{
  "n_layer": 8,
  "d_model": 224,
  "n_head": 4,
  "n_kv_head": 1,
  "head_dim": 64,
  "d_mlp": 512,
  "vocab_size": 8192,
  "activation": "swiglu",
  "norm": "rmsnorm",
  "norm_place": "pre",
  "norm_eps": 1e-05,
  "positions": "rope",
  "rope_base": 3780.0,
  "rope_fraction": 1.0,
  "qk_norm": false,
  "attn_scale": 0.125,
  "bias": "none",
  "tie_embeddings": false,
  "parallel_block": false,
  "init": "normal",
  "init_std_qkv": 0.0457,
  "init_std_o": 0.0,
  "init_std_up": 0.0457,
  "init_std_down": 0.0,
  "optimizer": "adamw",
  "lr": 0.0018,
  "beta1": 0.95,
  "beta2": 0.98,
  "weight_decay": 0.035,
  "lr_head": 0.00546,
  "grad_clip": 0.5,
  "warmup_steps": 431,
  "schedule": "wsd",
  "decay_fraction": 0.544,
  "decay_shape": "pow",
  "final_lr_fraction": 0.02,
  "batch_tokens": 16384,
  "seq_len": 256,
  "doc_mask": true,
  "train_tokens": 121000000,
  "steps": 7386,
  "dataset": "wikipedia_en"
}
Each number is 128 + 24 x the weight over its row's rms, rounded and kept within 0 to 255. Layers, rows and columns count from 0. Numbers have three digits each. The size before them is the row's rms in percent of the matrix's.

# layer 3 attention query, 256x224, rms 0.0993, rows 46-58,110-122,174-186,238-249, columns 0-223
103:146165170123124114136119120144119128135128131105177158114111175157111098130115124147076119115136104115112125130134080122149128122138121116115094117115145155173114101091126103114128115088165096095117158154153078113166095162134090103119125128113103152150150137133135144138117133132107150056132141143134143149115137104070130121124105140113144175109134087168113112120138117148150091148102090112146166124136146172111132124133139165113184128087142082149156132105134132122114141147109113111168146148123162105128197127099132074133120158110121137118139123118087086182112154167130147106142139124113140092120188115148118138089110096124140109151145075133151127111137126128137150093111
092:145174189098130140139150118129102115090148163185156138160160148164092101156100133117115150098120155063113153140122148133114115121179103142165145121109134126128090138107115120112103152141129092114114125142142114136132114136115151128107139122092116097093127123135123161175144107125124089127155189096158150085110138131124169151154117119126133149144087141135102116109129135163158110119147137123180118090177124109108106101098125112098148144095124135156123126128101093163124125153148162124136162098165136116117152124134166140131132150102121142184157132136113159166156121101117056114096153132117141160097084166147139163121144128126099112154135126129140146126107079113141152118141
097:188134118113136111080118126148116129157129142083131136133133142071113151131134127080130155109150141147132156141147098103095101113108093124150121146107104168115115139100093116120108137133102114112108106074138145093111114146119143116106142116085127149176145077136145116137115170137138150108148105108113202132116132122137126089126120138149109114118122141105104144166146110117123122129127107154134188177194141135122138124106101115172139113110125121144159089112143138150148123099181137105132115120131104109092118131155141192114170139147113118123146112131079119142177136157096091090166149136117175157157128179114111128170127127150103132128143101113146139096136113090095110121111
089:130135155112131123122146131156137157141160126143119117123152179137136126164094190133148154116132102115089138088148137147153149168165165103163102143150135092124117113122087113097085149113169102151138114119113106134091137106107122144123136090140150142147161118123120093162106136160120127121126115169123166127119104125097092114135146142111135181110108111134154090144119130107120086105150133199152148124165122166141106162167108106097146127119131138142142131131131162101089196108143166155093165143126080129156124090126151127134115117136150107155137140172104155126119144133135108144173102133073122156065154121115136163144120088133136139164151147115097129096131137141136122161138
093:119123166123112153168180126170127150076115151088201132124105129121131143158130148104147092089094158116146125125154108142119151122124091139099090118089135107147099145145100140120105138117090139139104137094121080127110109122131124160152106131056096121101112107131117181111113100126141115125115149110135140113131090151106118142182134118120113142144085121154124151100106114077114108125168139102113117117129117108169157160124103109140158138152125098123137096138148120157131154122096110119130123159129084136106123107079139137111146119084137119103129186111134101147082132161129130117099145134155140135163141113086126083059087123150122125131148141098116139076141157132130116121122
109:086111128144149138120106106103134120145114104165095170146156116129176144101127154144137143120126141148099140125118149068131117172108123129117103106082102107174121120107122150195148102126163127111137171134173127094164106141147103135113111122132107124109106139126131125109115105110134132123127139089100153153126166143116137117157074132131144144122131110108105124128142159140083116126124140120149144131076108133079112104129151127114140110117130149161073168129109082125144158121101116104128122092171167124176144166131130093174110117155143137154150127089113115151149108127176110118145137152155130146131132114105122186119183174129093122150170146143190103157086137132135140153121
099:093136094114152131144118106173134155105151138109137127140155108136139141123099105118134136104107153133132113154144127111162069134145155098136130165106146140123118125124126112147116132092115097075116141091137135135122103133132146152164133147116109181111141091174169128140091100167151116173148102132106148155153138134142155128152118155124150120145151116092115104110149121088121137131140092140106129121153141120117173144131129168124087110105122157117129138200103102129140092046121141128141156137137112112159098125149181099090137124124145137114104089110058101138151144109114141129172176127138127175112147128107145102097125104114081156120127087135123162122132128100151072103123
096:131106108141104139173147130099123094088154142097179107139098123161107175171158171117130135139102119133130143100147127136103148107139133155126129138122154087111178131112149120113121119132130121136106109119139140162098116115120132088121082136157158147132111147111171107113101095162110168157085119117134139134109083142175120138121105119115144138081201083089113085103125109133089135157127092112108123147090138137165112117117131155156126128147128153133141126147118132123146120138125059166127125129104120143108128090094145135090144099155145166078142116148134141108128159168117108123103107171119112122116131110112123125111138078146186088166079106096143125104152140121122142107124
097:139114155127149089121122146133077141101135142124135128138128153139097133161126097134152123146137091108108169150125123128099126114117086166090115129163145158148163094127134096150113125150116139107128121076159099173113168105070138118118117154142135103102136095110141083116160120094109111117147175161083139091116121154074120173091120150109125124126157127105160126172109132133166143141128087097135173085147153153163133165128145127096125106111095136161131149113135132092132162161120112144137130157131134141157168067080114123165125138120190157115118136127136127164141099135140112134140129152122098093110095134148114159161137112129124140145118090100163177123110109110133122103147
101:115121129112086098182097102083150124106171172106171136154166111130139117188161116125084143121113141124105160099147111111139136108070127119132124115116146115115138168094128119123080128139096144140079122108148125105113091128135131168138127152107110149123088125141138134155124118104138117136147179125151175108154121147121106109145083136116117126094126097115146097128115113148125143178150100114161104099182141129115137107118145116162154147159136151153118172132116105077134169142153116138113159130133146129136138123131134128114119192111106139137150139139149062172125102161164118102139108127147087102107113097141124114150113104140073130137130168137160106104140106136134131078145
093:149115176163128142130154192137139135111140130138107107094098110127148154119166181137115140118143125156087149139113146152125132147102148128129103121174134070133172136162097098129150143109150175107147131169114136115137122107148101114187130080108135136124133116122126125160119154153153141143128128146126135100160176116134137161084120105130112131152137102100120109150175158091149112096140145119171147125093127144138122145115137093107160114111051156136162106124103162137109138145140134108113130144162108121176101107198093082108118131143119124134141132107124151130131094126141157142184115165122167148126154139126096133095115126126101119154105104161132143120151162149093118156102
103:097156107134156131130115147144177115161061146115124161108134139117120130142136125159146157143071101141128116136126125147138130122119105158118133107143121118131122114113182120130108127120162120165164159102126109153078141172123122200154103111110182081098152153152109155101146137078156141120114107171128079134142114118124141143135159138104160131110105093141160149128161171132086098108119125111143123113118087108139160122115114138150097110169112148099115131136130123066103144148139126121102119136127115101177114109125150129142138097106137131101134135166183134127103179125165177159127147149126121145150181089125133131140108116140140128155130128141099119104113192123148118102106
093:153105164141098109139172139139109144126111148145128076073146082099085129164153162115097131141133123141123147108110104088122124126125106142125147149153133122139152117115132126119112160124139123167163116127142124162101101163139116129148138121092077168188124128104107138098143101139140140097112143137123135054156102141136140147136136174168111170124122157107176116110154132147145108100163142116099090169118103087131087157103130110144105129130123127115124099117101178109114105122152153121112139117179132092092153116133178110070111125139129154084112117125127116126103091122143125111144096091110146142171115131134145136160107120136064139165113128147155153147134129107109108157120
105:112110186141104133146101163132112114168132100114128099122151141159119114106128111154092116131102125153144107146122099145143109144136111087128083082145129120103108120133137138181160104116145099096104155144114133138148106155134106132151152123077079152158116086105146117162084123123135150108130115110189139159129164133091144132146116145093143147122124136128114152128124112134156086124126091121139139129056135108070118121115132154093117124091148092145120160120129154176131144101128145094120161103105159113142174097126108106155144114125129181111138132142126128150139139122111146116116136099153111127095186117177170141131172094141151136117166088166154137130100102093119149139093
120:144112127094112175148158160144122118130098171165154122151146149147095090150116148099064103130145110079117110185148139141119115123110118098145176125122149138125091116097118129138090109088092113144123095127144152118144168115153120131097135117113167107086083146121152122152171133135154167149159188146146131095122106132120105157158119088142142053151108129135094126109183132146140153154132094131146083118173106173121110123091117141142141131132134143105100108135142132151135139115145108128133121104146099075102128152155126131135122137164150173110121147166134162169108111118125123109112164112131116133144114117120142145125125145162147091159181135134145127125141092124143128100144
124:181173134119143104097111099131137114128094083125119118136147144107134136122119111125139136148138110169096164120109114156096150153158095095166081132128103155162101104100127154115113114094124124151119111101173179090142091137098118088091132154129173136145121119162140111165109104182146145097140157150094165146134152120179141118119110139115098140143124145142128110155127150095120149165121123165130175152154132166097144125133146124116078116126135144137148128076097133125129153127170147076155148135127110150122096124144128139101155101120154120118137088177134113131154130127111125071140129105138154145152130163102083093167147141112131109108181153147149105116127119153097098118132
122:158100149128154125125121119103185116112125123168146127076133144126122130117115147148199173152132149133124135164115125166086076123179144153166143104148105122099104106094104147128121151094127147148165152120091135138097106119103162172146155139102127124172101115177087139156117137135145117118145158148160107151136119075133117113157136092126136151125119111106140127147103169150115108136134140125145137119136102097125146134132098083125090132137108141150096115117118133140100156129183161132135121159105089132103133094112146182127156122102125115131109138157149177126115126138170143095142126145102172180091149135148153168135116172122158144127152139151109100104136120141162122165155
113:097099107170111114122124095119133158108112128091128123129160088125127144133145093100116120111133133163137140129153069144099131127141138149099094165098147154130163164122101148116129117156137136138115104164132106126112140103132143113098111129116148141106137153127148154119116158127178191122132144107146104146172127161108123119175157110115088091150122089132088143113127125083104097105131170191093180096128128139157148140153087122155164137133139126114097133131111108138104138078088144121133095130120137153146110099128113113096135120130146142183127145133117122107130120106149170164134136145197139130129149116140144085081134119122095097104166123120132115079085138088117092126093
121:142137128115148143121095133117149151124115120138120193116095101143170089151111139111136142122153116152123130127099113093130095161083139139110107123096113108153145091088120171162112139157143164095132176118127159108159082156105105154146112098130138142096109182130110118127108099119098107126160116111105131150119156153136095113130123178113133156113124127137121119104130150135060098097170110176088140088109090131091137123122163133116129132123115108160094132123165103140086135132111111136118149107158133135133142161155102077167126097115144142145134126083113112149117130128132085115154184144130101124113103133115101174106138185172138103164156109103146126165135123128110101148115
116:102105108136126167120100104176127123102129094118117136144107095072126115117147126158152119088132129177127143141116158100125165170125131098092164157119122173127133095122108111127104138137139105087149159103134104114108097139145150145143160124121135132122146106129157114155127100167110122140131062130106101146166160119090156106144128102128141150162141138088100078107091108125083105128169098156113152154124125115095141113131092136138148149133110144120122130170135094153137132076129134097120117118172158129131133140113154091104088108112096170130097084092077156127175103114102160159151130158136145150149144097124158135123113091120105126114131102125126104118099089134097113107087
126:125143145147134134114160123100099174119134130108117102151076143154104152178143159130130091117154126093185097088126131125080135139145147129113124176157151112084131113104132139110135113123075066147143152109118126131093128127128163145144153111141134092120112096117105125133090111129142152132107146125167147148108101145159147126121086080147143161125138119139165108124116104138131107130093167128097156106136106136152098123126165155167140120152126120147134112100107129173190094124141140134139068111114116112140172119144144116159166115137121118099118137153116122120157166107101082137111110115153098081120124151097115168086106082137150127139104122122116162118148156087163158140096
115:150132143144127108112110097166081177145116153145120122127126138131114100128132117153174118175166087129128124139165169138132148113104095156117106125170111122122172113129123079118162160132125149120097126096143118136140120142129117122184142144161130145098103162095151119097149084057093079124135135173115119094136137139090103139135106134137125107130163178160116113147144129130137120141153132117135149109147160146147094119131130084109128100141168119146100146089118148093110156172089139128139189155143134129163133118112096143169112125140170107154137140145140104117148105092171124103095127163108114134103101151157124139171139118141160152133155117122139138106111137144112138169186
121:126087166124117134164103115098167148105160136136137148151128116111142137133121075112087102154118136116132140102139095141149111105137097150160111093136130148137135147124099121111121166119112170133156102139156128120128167149156145170107182160120123167146105054109138152108155168152143123142116154099136097136175123105100098095134069140146148164085079148128098124116102108148093132119105100137131111111160114134183149109110151105130148178107116150133086123097095092126138122102144153110149140105114135144113137151095119146131116195110101115133103117134129093118178123100137140140119145127137115084098123117156141098163091115130099117114140120141095134122096084112146102133145
130:141120156137155068088141131091152141128107103106112117128129100132144126096141171164126087108170121138114128153068141161117130102104143137092149140166100098120136144152152122118120153118145096133169163152144147145113116106112137152171109090097087128174123113135118111109147140141106121122129147123161114108120146140178138170098162102098126150144158122110142106116106143123154107103165114092151146115122151094137080124134136101133160146126083131155127126122095138132139150130129132127101125150199141148166127098174138111119157133120168087119157148100127158118126093143130153139158139153104145138129195126148080176128154144111132162134171137174104131150146144164112129153094
118:110152147108136140103138128157113131136101129134140142113115156094107125167115136162137189134108112129134113078102110139156144127129112134103106162106129144104122113130173113154091126072135132129122147117113111130091132163159109191147137128115118068086123141115128181096095107130151114142153143158111122146137155099153145116151152125109147151161107128132151125152146166175103117122110120117130131106148120125127162126091125154156116109110124134134075144180133087151110128134134124091086113126179139145183112089124187088135192091102141112113148123141130109166129179124142155107168136119160134130088119112157126112182103115144149149138128124146119125094098147087106128100142
123:123125113166054118138167125107146115153159135134125114137124104114111108153143123102121156114127111120131138124126115097118123116092137084135155105154154093133121133107166161144103174085117123185151120194145112127127105107116110061133139112138135093163141166145151124097137112090200143118134137091126142119124097112152120143121128128135120153119146105144156112126099141170128116109138117128124076140100125132107128163109139132188114161103111162158141111115121174143116142159100124095130171124159134123150128147124110099125132120101124139127135174101194155138074083143125136130129148098106095127143131105137116160166105156120092157161132119153166097169128101134135105162141
121:139174155122146155138092148124100160149131056125125125117162158169111115088123107154101121127137120135130098157142159130155121133130147116153101100135076108124101132148154115185158070110137113115141147136147092161131107122159125134116121128120098113142109125124114146152113135144116142080138131135132097178117179149109142161125128162099134163150120154157135113114139159193121103120064120126170139130075128143110122063090130127096103118120177109155133169114154174122090131123142136150147135152114149116141159131127109114153111113106118151117150124153101129119154142124117161116094128159149119119134133127140133113111146130150157122144168121199161114105094118115105139151074
119:114112165111107207162101093114095143094122128133159132151182143157098148142112149121070119147129131097143143178163134121121136129121129121166148113088153173098106133106140114166066133106107100123096100134173148095150162130146141133101155132091131131095114136144150119195140117147149153143143167119162140123125138118111124171127110105147131095114119145121109113125142143155166151161117135118149109108162121178087103138117152149136151122111106180110081183117120124140113150115132106107145148130103106092107131105109109125184134145143137156093134113186138166131143134131114097137102149118118124102124117136101161154113140127148159132125140095133135099124112117131144145094159
117:177153114143121110106131118175157129083083123099147107137130128114111126097118105125110173151133107154084153130138113140118092141176124080180078137120123135153113120069088121128129106124109146131106133084153190095113117142117113128124149145094144113129117120137153115157131129131097138087136161099086175093154126152144148116127124131109086146130139131119137113181144110097109144185119109160137154153160098139115156132117136127168100107094160157126165130121108140117117131118150118096134161102144116154128122144101132129106179114118158100102137105158162122134150132105118109063132130081132159141118162137153138070177128161130128112129163128123129110134108092136100134126150
124:141123151093156146100128143121189104133113105166138140082168182105106146124115139152174183137144148126134126145113105174090134136158154160164109108148096122111124123107105140118142133116136149156138105111120095130090119129068109184112145161136123115152108110169108140160118124169144100119150151162129116178119148072127122127152132134146159115159113137116145138173117144128131115147111123133138148113141104118122138124122097120093106135148130141154110138116133146134108159109160137135111108173096087123087095100109119197110148112097137118122161086144105162113121152129157149115118102151101179165072142160139126169125109129132154151134150134143118104112109131152161091153163
117:107060145136124134113134087094143127127126129107100112114174078122119156125140066117155116136147127160144131143114106163088113123135133173106095144112127103137144142134095127126158110137151156149129084127138112143096171094078132116107104123122120131113111126121149158158106128142150151140102159118119096158137121170104136152206146089120088116144128130134094141085120096085109105117097167151078139097104138115159145140142118149124123099127132121113124127130101129109140142099107146137140109147116131161133113072165130171117121143103143129154122137103115124117131143127179159131119130165173148122166098146103118063082097104115099103096184140132119118087125134117096116125135
113:131127106149153118149116120142152101108104124123115171129116093100174112160126166123135158113135131156112111081095114091097107164129136132107126141115151097160101076103132179147135130137134187113149162114137123105155108155131119101136104075135102147110109177112120111121098106125111154122154123131125184105131132122156135124153123148116165170110119122132086121106124149127074097113161126136106102105094107124094143135108135125162133118107121130135106122130119111127086091134097093137148142084152148159119119161138123076149153078132130146123165130092138111149133140128135068102173175158124135140148134110129125192129138180137142098190129118126147115160118138130132077151122
118:101116134111121156115111158166126123132128089144122106144147103103114124119110107149148112099138125141143131157124186088136152160138139132109132173132077161116132097120108128153116123088101086134156159099175096097150128112131114120163138118129123122120116100098136125141118079162125106148102080137089099155136172157109118130151120115111133128165167162114120056073101151144121085133157128160108151120151113109073130106132147135110134130134115159121139149134132083134120137088119119124148096117161162161128148175134139096112106112118111159134109075121080162082151149095131127188121093157153139133117122149129123129122112139104128104122141113177132104114112105125163101141077
111:097171096138152118132148157102127148119146132105139102125089138139096101159134171128165105112104111071174085096141135104132160139150119133131110148124181087089109118113113107109096160114117096126132167137129109134089110089118132145121140159131122122106108121096136100129100095151155162150116131142144114140126090164168126132117095127155146118133156108161136120114146086108139100128152152132090135148126090157155134155106158160149137119142108138141089121113150112167180086122142141129129094104094117117123125142121156089116141134118113147049129128126128108122110118135123078158133092106164108128118123122075100134109094078113133118124110097124099146117155139092156178104075
118:128061155132134102126155106119082154133122116123109131126147109148125139164144084173125151138161105111127141137158160122155122119105120186137137124166089143151191122131122083109141155142166134133122151085150122129123109152118147124140140155163134144092097162136127105132151120071091104115100150144103134102143140142107138132117097143144149114133153178118102100169124139154132107146121140149109104104171158164155102102141123128105123106135173114139100129114080155090101144158112115145127172116167116109168128099119113129157089156151155130116116124142128114114150118118165112111103108170088100116099079138113119127150108140144153156114127155093160137127107118135106110150209
122:087121180120120127152133132138147155120124120137149108174163128086110098175092095136098117114152163138134115100126088121137114109127129156129118106149142125142130157154107108136089152121121142157135101153124121126141131154157132125094158136150082115152106053092119131128154147151115141104112117139144107118129151128118047142132088153130154139097132139130094136120125148157113118122102076133159131078143182120113122129085166127145175165124163122126089123127123110130128149088129142124142153102163129161128145158112127126134101180106084164118126111133127087130154105096129143133128091142168125128062139138175122130148094097078125129130155152148126129107098095097151103135098
116:119098132138120131100144125100123159139100112122115101120158115123130133098135143144099135106138138131101144139080147167102156104104147139107124123153074099113136155158153130129133130127113110143147141146127129118134151097112096108199118074116105111137111119114138118096136170108127102117129131104143131148133154148138148157106140093138142103125148150078142108133132172104132084123152148106171122104132139099144114107136125085088151166128087137142143130096107127143113180130118092107107124150188130120175115136160129104117155136162126086119147152096099150095135118119184145167146141146119157141112219133164098185122131157119109143141174132141116158141144130188118146168137
113:101174127129141139136115151166114109153086121138150156109097137103125112125121103154142150130092112151111095072142117123164101096121100149101093118101142138145126117101160119127124115092151151124126151100116095153086139146137127182126143139117110104075140144124146139131089127150157124171175120175109127159138138126138181130127145154104149165140121103123128098143132129139132142130131112121106118116130142138117168136103132160131121091163134095090081144179150105106120080131152127106108132107131136144152109130128187107126141106103094110102143096109127102135125192120130145086181161117173143129152146115157158077190125093155148140153111096143101113133106144104087110138152
115:127137132119094116146127096090139133153134118106119092140133086115114089158116106117132108112158116123137149116088115073144146131092146143093134110140133111171153141112177177157141156118112131166142101130179145157156133106113125102134150110131139076124119176115141137110117103094161108083146086106102133137156101126110106124100145155110115142112103111131164114080119140127162133113136124114116064088080150123119142131130135128172105135095134119171079142109124171156122112182125118133130170131155172124153114135144145152135142153103128102130164115106122134143109106128118145130105127102144080145158113136120134127184120134123091136169157141151169106136124119158107095187178
082:127128145176157095145110115111115077138155129113133212097133112138119130099125129149124110116135090120103116135112101114172128121151132162122082097124112124134136150110154107112102132080133114116108133108146118152132094162130152149115125135140125161160140156121093110155096168168111082131146161137148066141105163119128108118088113120100156151085134122134137097140164137164120093142127082104099144122107132102091112139109098132140154126174150121131146163118162140133112179122114142155201103107112115088116142099144159103169083144076121109123124141145136132170138128182142127156137169160089129135158153119168137094147143121117118132146152116136142129142131148124120114099131
087:123138098115141142133145124135144128129174161172106152121170118144091158173150133123114128121156120117138118171150142075070098145150111118130150108110147135123130128104127084153099163128094110143147164150107132137152144147152147060128154085135174087102128141128108131125051112121108087177179150125121120114131123152112149091176119112118170104117127109107137091117146125127152108115118162115152127124150092124132125140107161152102153132098084150087119154111138114126147098130099131097110140124120136153157113142103137120115092165114113142125129103102135172151138170113132132129101147142161156146133102141134160143130162116137102127130170161153157132109113121138127170083191
083:144170133168132130088139150133119123153124118067133098121108104139117124096117148136140112150113163147088154140127127131128142124103157133148118198144117106187150117153106125092140053130138117102114129112140128161103075102083116123103081136156143170092140153143148134129141155121147136127111130136114127175118154128136138159116135140141099118118100158106178127177097100110152141151107122153127150146119158140099153101135100103160154130141187106152160111114129135124164161126122104137165125144132138151137110154123053113160150141167130113179160115079172117111145103130106129113150143121133145163139133144121122102132143118127115099094107135064113093145113110110115142140141
084:115092147119149111133131147137178106124112113103133135117133142144137122135132138107161181124096123109131123130152123132153121144111126119120128053128155174102126137104146145169113142077095088150118151122107108061130108161123117146149169148117140131134145141148127113121115124081107154069127144144152101133161111098088093149142082171101133131156131113161160112069112115141132104144166114153112155168158122109080136157119098167178113162142090133121122127148118137116137082133145170108152136110089134107128139121082105118103148109134139137111141158139158119179117139122131126120112100124091113121124118100084131155182125175114152110124087139110137130144156142133128104180131
087:134114130150084143128106099104095139150137122118117065113103149147146134143143082114119125105164150141119129162163117123169091145076132138112090127111076113128133153132130170144150079129071119137109123120159101120121114089101153115146175091126116108129151125149129178113086134116142124090132099149148138135142108121089103118158153153098123120149119134119102156120139136168081148123114129129087141165128151098144134144142132172142109108172103121115110163128119162166151137117072134104156093121088134142087137102149118113169084127105116091143109186116158109121124117131111105145124098166151116142139143095153166116105148088139092137105167127137120147110104143115165144154113
078:100091098137148160118144122100125144152158112117161133134126095084144101118112168159109085153129140198158142109118145132171118151139111126121132118109175134127112139100154115143175167152093089158143141086094106129137111111128145092143125157105087113139115107130144131104127130140096146081084064110138174122122104136142111169146114165152148164111127169139097154115100113119111119140144140132136143165133126145110094126149189087131132103118128123122082104120102112162096158133137139155149140116127104136141110158132127123129172117120132147110110111122071107117131155111136136138122102134148130084136118163087146176091129148077136120158161148118128156122114138125128150193102
085:076100137088121124128153131130139140119153135152143134126124116130168151122129084151134141114133100115126118133155098077153106107125131143130053120140105155123151120105126080157082145115113114124101169145110107109102083147159103189156120123134132135139154135139117082109097116131120144111115115121139108147113144165101146110145106145071162088149143138108168110163126121131104092141151095116129140167158098131108137149070116207113121102097140152075124145159104122111124102076116175128120128133137129111128114126092126102123120141128110162118123141122101098133113170114142145124154157087157156149155169082130166123107100141142102095124111124129123159135128117140135100088096
078:111123164144111115122144153130126118121112143148137152158110115153122122135133199130145151137112119122127133113162107068090137157142086146153117156120178109141117145100099155131086135141129126118125138161139146105140116103134102130179120097075134128122105168077122080084128098107127128130158104103133119118070128145120151098130100144115112113096120123138106106139104106097134127165137076155140133144111096133116080152105140145136148125097104136156137124110114111103122103071109136103103108123124094121133144145091108116125146125151139172163133088128152102163093147162183117147144091144163149159155146120086158119140161119118149138177148064135161140149148126107112178120113
078:113199109151140116129130126165118139139100117128097124130147142151161130144116149099157175119171096138080151148148145114133129147183102100110118136138138169160142119128118175140105120124169114144122125114148107135130086147129192075112116088136167133079116172142084108129086161084169109107114140137079158125093134138096125122099151126131109129121148141132145103149152141129129081135087183104149121142124142126152161111118114107147142105109138130130175139159133129121115151141123082141103140107122135121135126102134087119131103094132156143179124102129125144149135120143155103127101125164124124120144111093106080103141183161162111099106136117115157113100109175143156124117150
075:088131114110145132133095096106145141138191149162155110115143125086133130149151141152090143128101116144141161122123122087124110154149120097112150124118175123104136148116095153146093122127084154094095150124129170113150143128113128103144118149107154146136117111118105134093118145116156158165177121095079095129138129139126166115153121153138141152133133101091169107119120116143125168161123121113139113130125096089138147116147173139103154107112094135131137158116110138116137107115125162127172118142074115113128121113100133130101143137120104168180180113125159109161105127129137135079119126139167177089151105100073137155127114147172123088162152163173176122145081128115118147088140
075:142083124169133091116118177144161093162092110134126106094152098118121146134177115112096135127145127144130153160110094169140142085088134111107086099132123101096155101154145114133120152124131111114140120123149120146125112173169096164149169088104103154104147135128120092123128114144123122149087170157157109128134116133128147150090101122103144157090133112144105136116105141146124100120167118148163121124169130132113121152157162167169166128114099122121086126164099085096134118158141131096146146134165159144128118167169164128125154100130134120138160133112145080139112120140132117077170142114112136109114151096126134106134127151075130127120114167120178151188159103145125114136107
093:108113167142088135155112171165143086092109104147140160089103161161134124123126152155149137133063134164150109120136105113130111137090093142118096126101139134097115104115141170117111120134088113140131167107115139132109140116173140160124162106062133109142131072119150130159112087088102147170141146169145094096111120151113120136154147100068118147146086090132151149124109116132117121105144096135143131128123117144133135147108092135111099119134079145084108146175127095144129112115139166085100124113134146124141093109112149122123146142059108103088097129127162117107154131120114094129159146143140166131106147125143150102122096088155097138127137127144103159129106154118145113139111
# layer 3 attention key, 64x224, rms 0.0948, rows 46-57, columns 0-223
104:134127175126136187149122135155122151118072127102120097124156145127131150168139086135115112140084148133138115146131103120121130109112157121127149141090150149163147171116155142151119148124141123153141115157167134140145151126140130117098124183132129152085084118143079112124173126105097112192138118117139164143171137105099128124115136145144126167142105112151089190097169151144087127126145097153109124118150134135099131114153191133172145131111154133142144104117089121125093106137132136130123134119165119133137164144065078123158165156111171122115157109117153141144122176117141133131114122091134124121098145127162102110145132140172091118139121152101118103155141125076116113168116
116:161100100119100103141127178126148160127119087154139141138163113090136166138128135119138154143171144161127125073134146107138147070124104101155103157108169116117106134159112134118151154137126128137133122141148143131134187139188161118164134099151115130096153123103131117082094104061118121151149115147095138117150119124173145137096076121130100141151141103112082139094088135111124119181138120171112155114114147131133150113137140100121118132105114125102150123131134168106105142141128142130107140127169131121152090148160122104120165069132068083150087118090118112148158128070117128111115166078123138143120139147104077148140154101124138141102132126129115115124149121130115130146117
112:184099142133133111149103124100152155096126136166150158155174130157119125127121137122108169097146102124120148132119089128122100130155111155132128142123143144118113136132108113167088117141128180124096062098108138135166147107122165122139129152076103111120094124137132102163124154117085148142117150122159164060141129095139097159135086112108123133107120100104141152131181091093129156133146107113172078072109064132123119093151144098149149114157127140102128114120093144098122110095136128140113115131095130071115128102142155096142128104095144125150143144104077165138122121124164123128154138105112163150146129151119120132085119164109108130152091111170127133136121134126134149112146
115:187122133185146104122137130107119085094142128104126149124167143130161173156172102110118119191072120109117154150073106118116127134119147108163121123151153107154068140126122169120081155131132124107165107166131126126119126120130148089092103093127122152145122139124116100162135148134094107131122162193163127136166105118155118124158162099151120136123108126143146117143133136081108104080130107133146113109124108163144169129126114123098098071118125120121176133137140130111129124153154136162112127149079105106112103128136125148117148134125114137110109139159107150152120131139124118128138124138132176092139120147112108086111133110172075154075118116133178135145125151103170116124148
114:086131109136142123141128107120137111134112135135135137128162154156142131159127128115151176164111086179113110080170143122106104128132119131141151130137130110110104108130133106125175173146131141133150106157131132121144134140132123175104122161133185131089083174117140091149170160123157150142083139123137150125104108105127136134132191073124151141137153148115127113137139077129148142170067180130124109141108138140140127157111143146137157147111135117189127134120139129118118174155133138157145116124118157127144075124121111157163126211121151110148117104128162154141130140130140091142146145147102104057171123132091095139128118122121133119130098140127125124073149136119169135135153
106:076115163109152099145108094101130148119112128104127133110122089142116096099158142133109139145142127185125175114128114155144152078109127113105147109126143126140108130128120122130106097136137115136100123115155082134113104148118120141119135112156097122122137147101143118173122126095155098109117115142098110110156126158115097162091095125144140096104118111154142186135149116134114102110137132124134126145112162073040147126092117172120096160085141115097155135152115095163126079151106120108160160087130167123124145142120109149125108140085149113148129150158101130125139145123154083111129141105117108138121106121170174074134127098098092125124109164118097137189111126154090114092139
112:143140150147133115169150123135137134101128121114094121112164115125159136134130130176111090235099102170098132118111114119106133099179089094129102141106123138092137159115129144133148104117104121138156114123178127160103105113133103123079123155156133096122089120165149155109141159126150113179151140167132159125141168107110143144072140116137131132133134128102131129151172140165143107146134115115146117119098168106114117140134174111115145140136136129162093107154141123107094102117118141126129130122114144117123127154102146119091112111138138098144144100107149117114138123148104044113130132181137175176147156101132153133139178145153139096126097150140096101135147160143123142114097
108:097149096151133165130138123146083151155097098140177156133132092122158123148098104121196077133145137128180125121127143132124137133117129146072110111130105138142136079167124102119111143126131143112161135133113126125124118103147130098110125103131148110096109150154115158160140113200133157135114100090112119106092108137117146165141110119106108138164106188149121114144113105126142122103126149136087095135064154116094129116114067121119133099129112090132127132103150126139161132162129129106102136117116128092128115180152187112131104069131146118118119110101139133153171158141108142172088110142142121144148139152132120122149159142136141142096094115116171132133154130164090126175131
103:106098126153123139108182129148153150141139143163127132129139135184099125118129084126163123134115176119097107124128117174183150141123158106153147119146132163153156157081095130129091136152124122105131137173114156156125115143155118133185152135147122128118163128144109133113126158111063156136139142138116115100121171130125101177161122121142147145114155134130139108144143131170112153131085122160130131132157135088148159117127160103140111101111123159108137121089125111081106083140118113159134158119134126114145096141135109074123128180158115139117122085109146098120161108148130185118152132079132138169128135143140163129156102146111102116096126112156119128110097065163114159082137
111:150148144137131133139162168127102186111104137112166126177101142131122129098118123154143082138147138119121128133103138107123127114105112092146126132133164133155110151164088107110132129129166125136114160143156088148103133135115097156099119162101111119121148169069104116131141165128164128123167122160149161148115110111148136174107111149103086111131169137123127110129076162069157140106096106134103194107101137169136116121125129136114113099114126104150124127105131102106111094135138097146155128107145109115149129158143106092147091120144193086158082082109147146091113116119132119140131148122126131126141199145122116128108155173119145100125098115103096141102151155126102119088121
110:147158134145135091124128127130131129127116144101161090100152168119134112143113110091096138137112081169144114150080103138129144158116108138117161122136104178118134138066096167136129121127145102149143105090123098106131125126131106103131110149204118180120118108175161137107169102129120118111140116127122139124171127196129133151130190180142124131119128166143127100158117067154146128133116120148149140150136123125101087116101133121133125147165131099150159113131115103104176153084118144095169129133135127105115152175131093101129128152179073149149121111138122140070141133150111083119161131093131124147153096131138138102091123144135122136090119104119127148118134122127106106150122
107:122115125142121140092153113118098119126141086119141128124136126124119118110152102144123124113133124122115135120079122144128102139092164123151138147129117126152136128125102136147155146163102126136117121126150097080203143137089133086078143081145163099119138161144126117135119127199175140114110147127085159164130143089112112160090118155128114119122120171089132117098142172129138145120126110142077100129136127157084150150140113123072083110113160125127152137140107126149156137160127155117128072154106110136157134143131108129146081117167100114125142133104110170209130146120140092108103102165154142149124113109173151132164142132112136111141112167147162084128125133127148165138170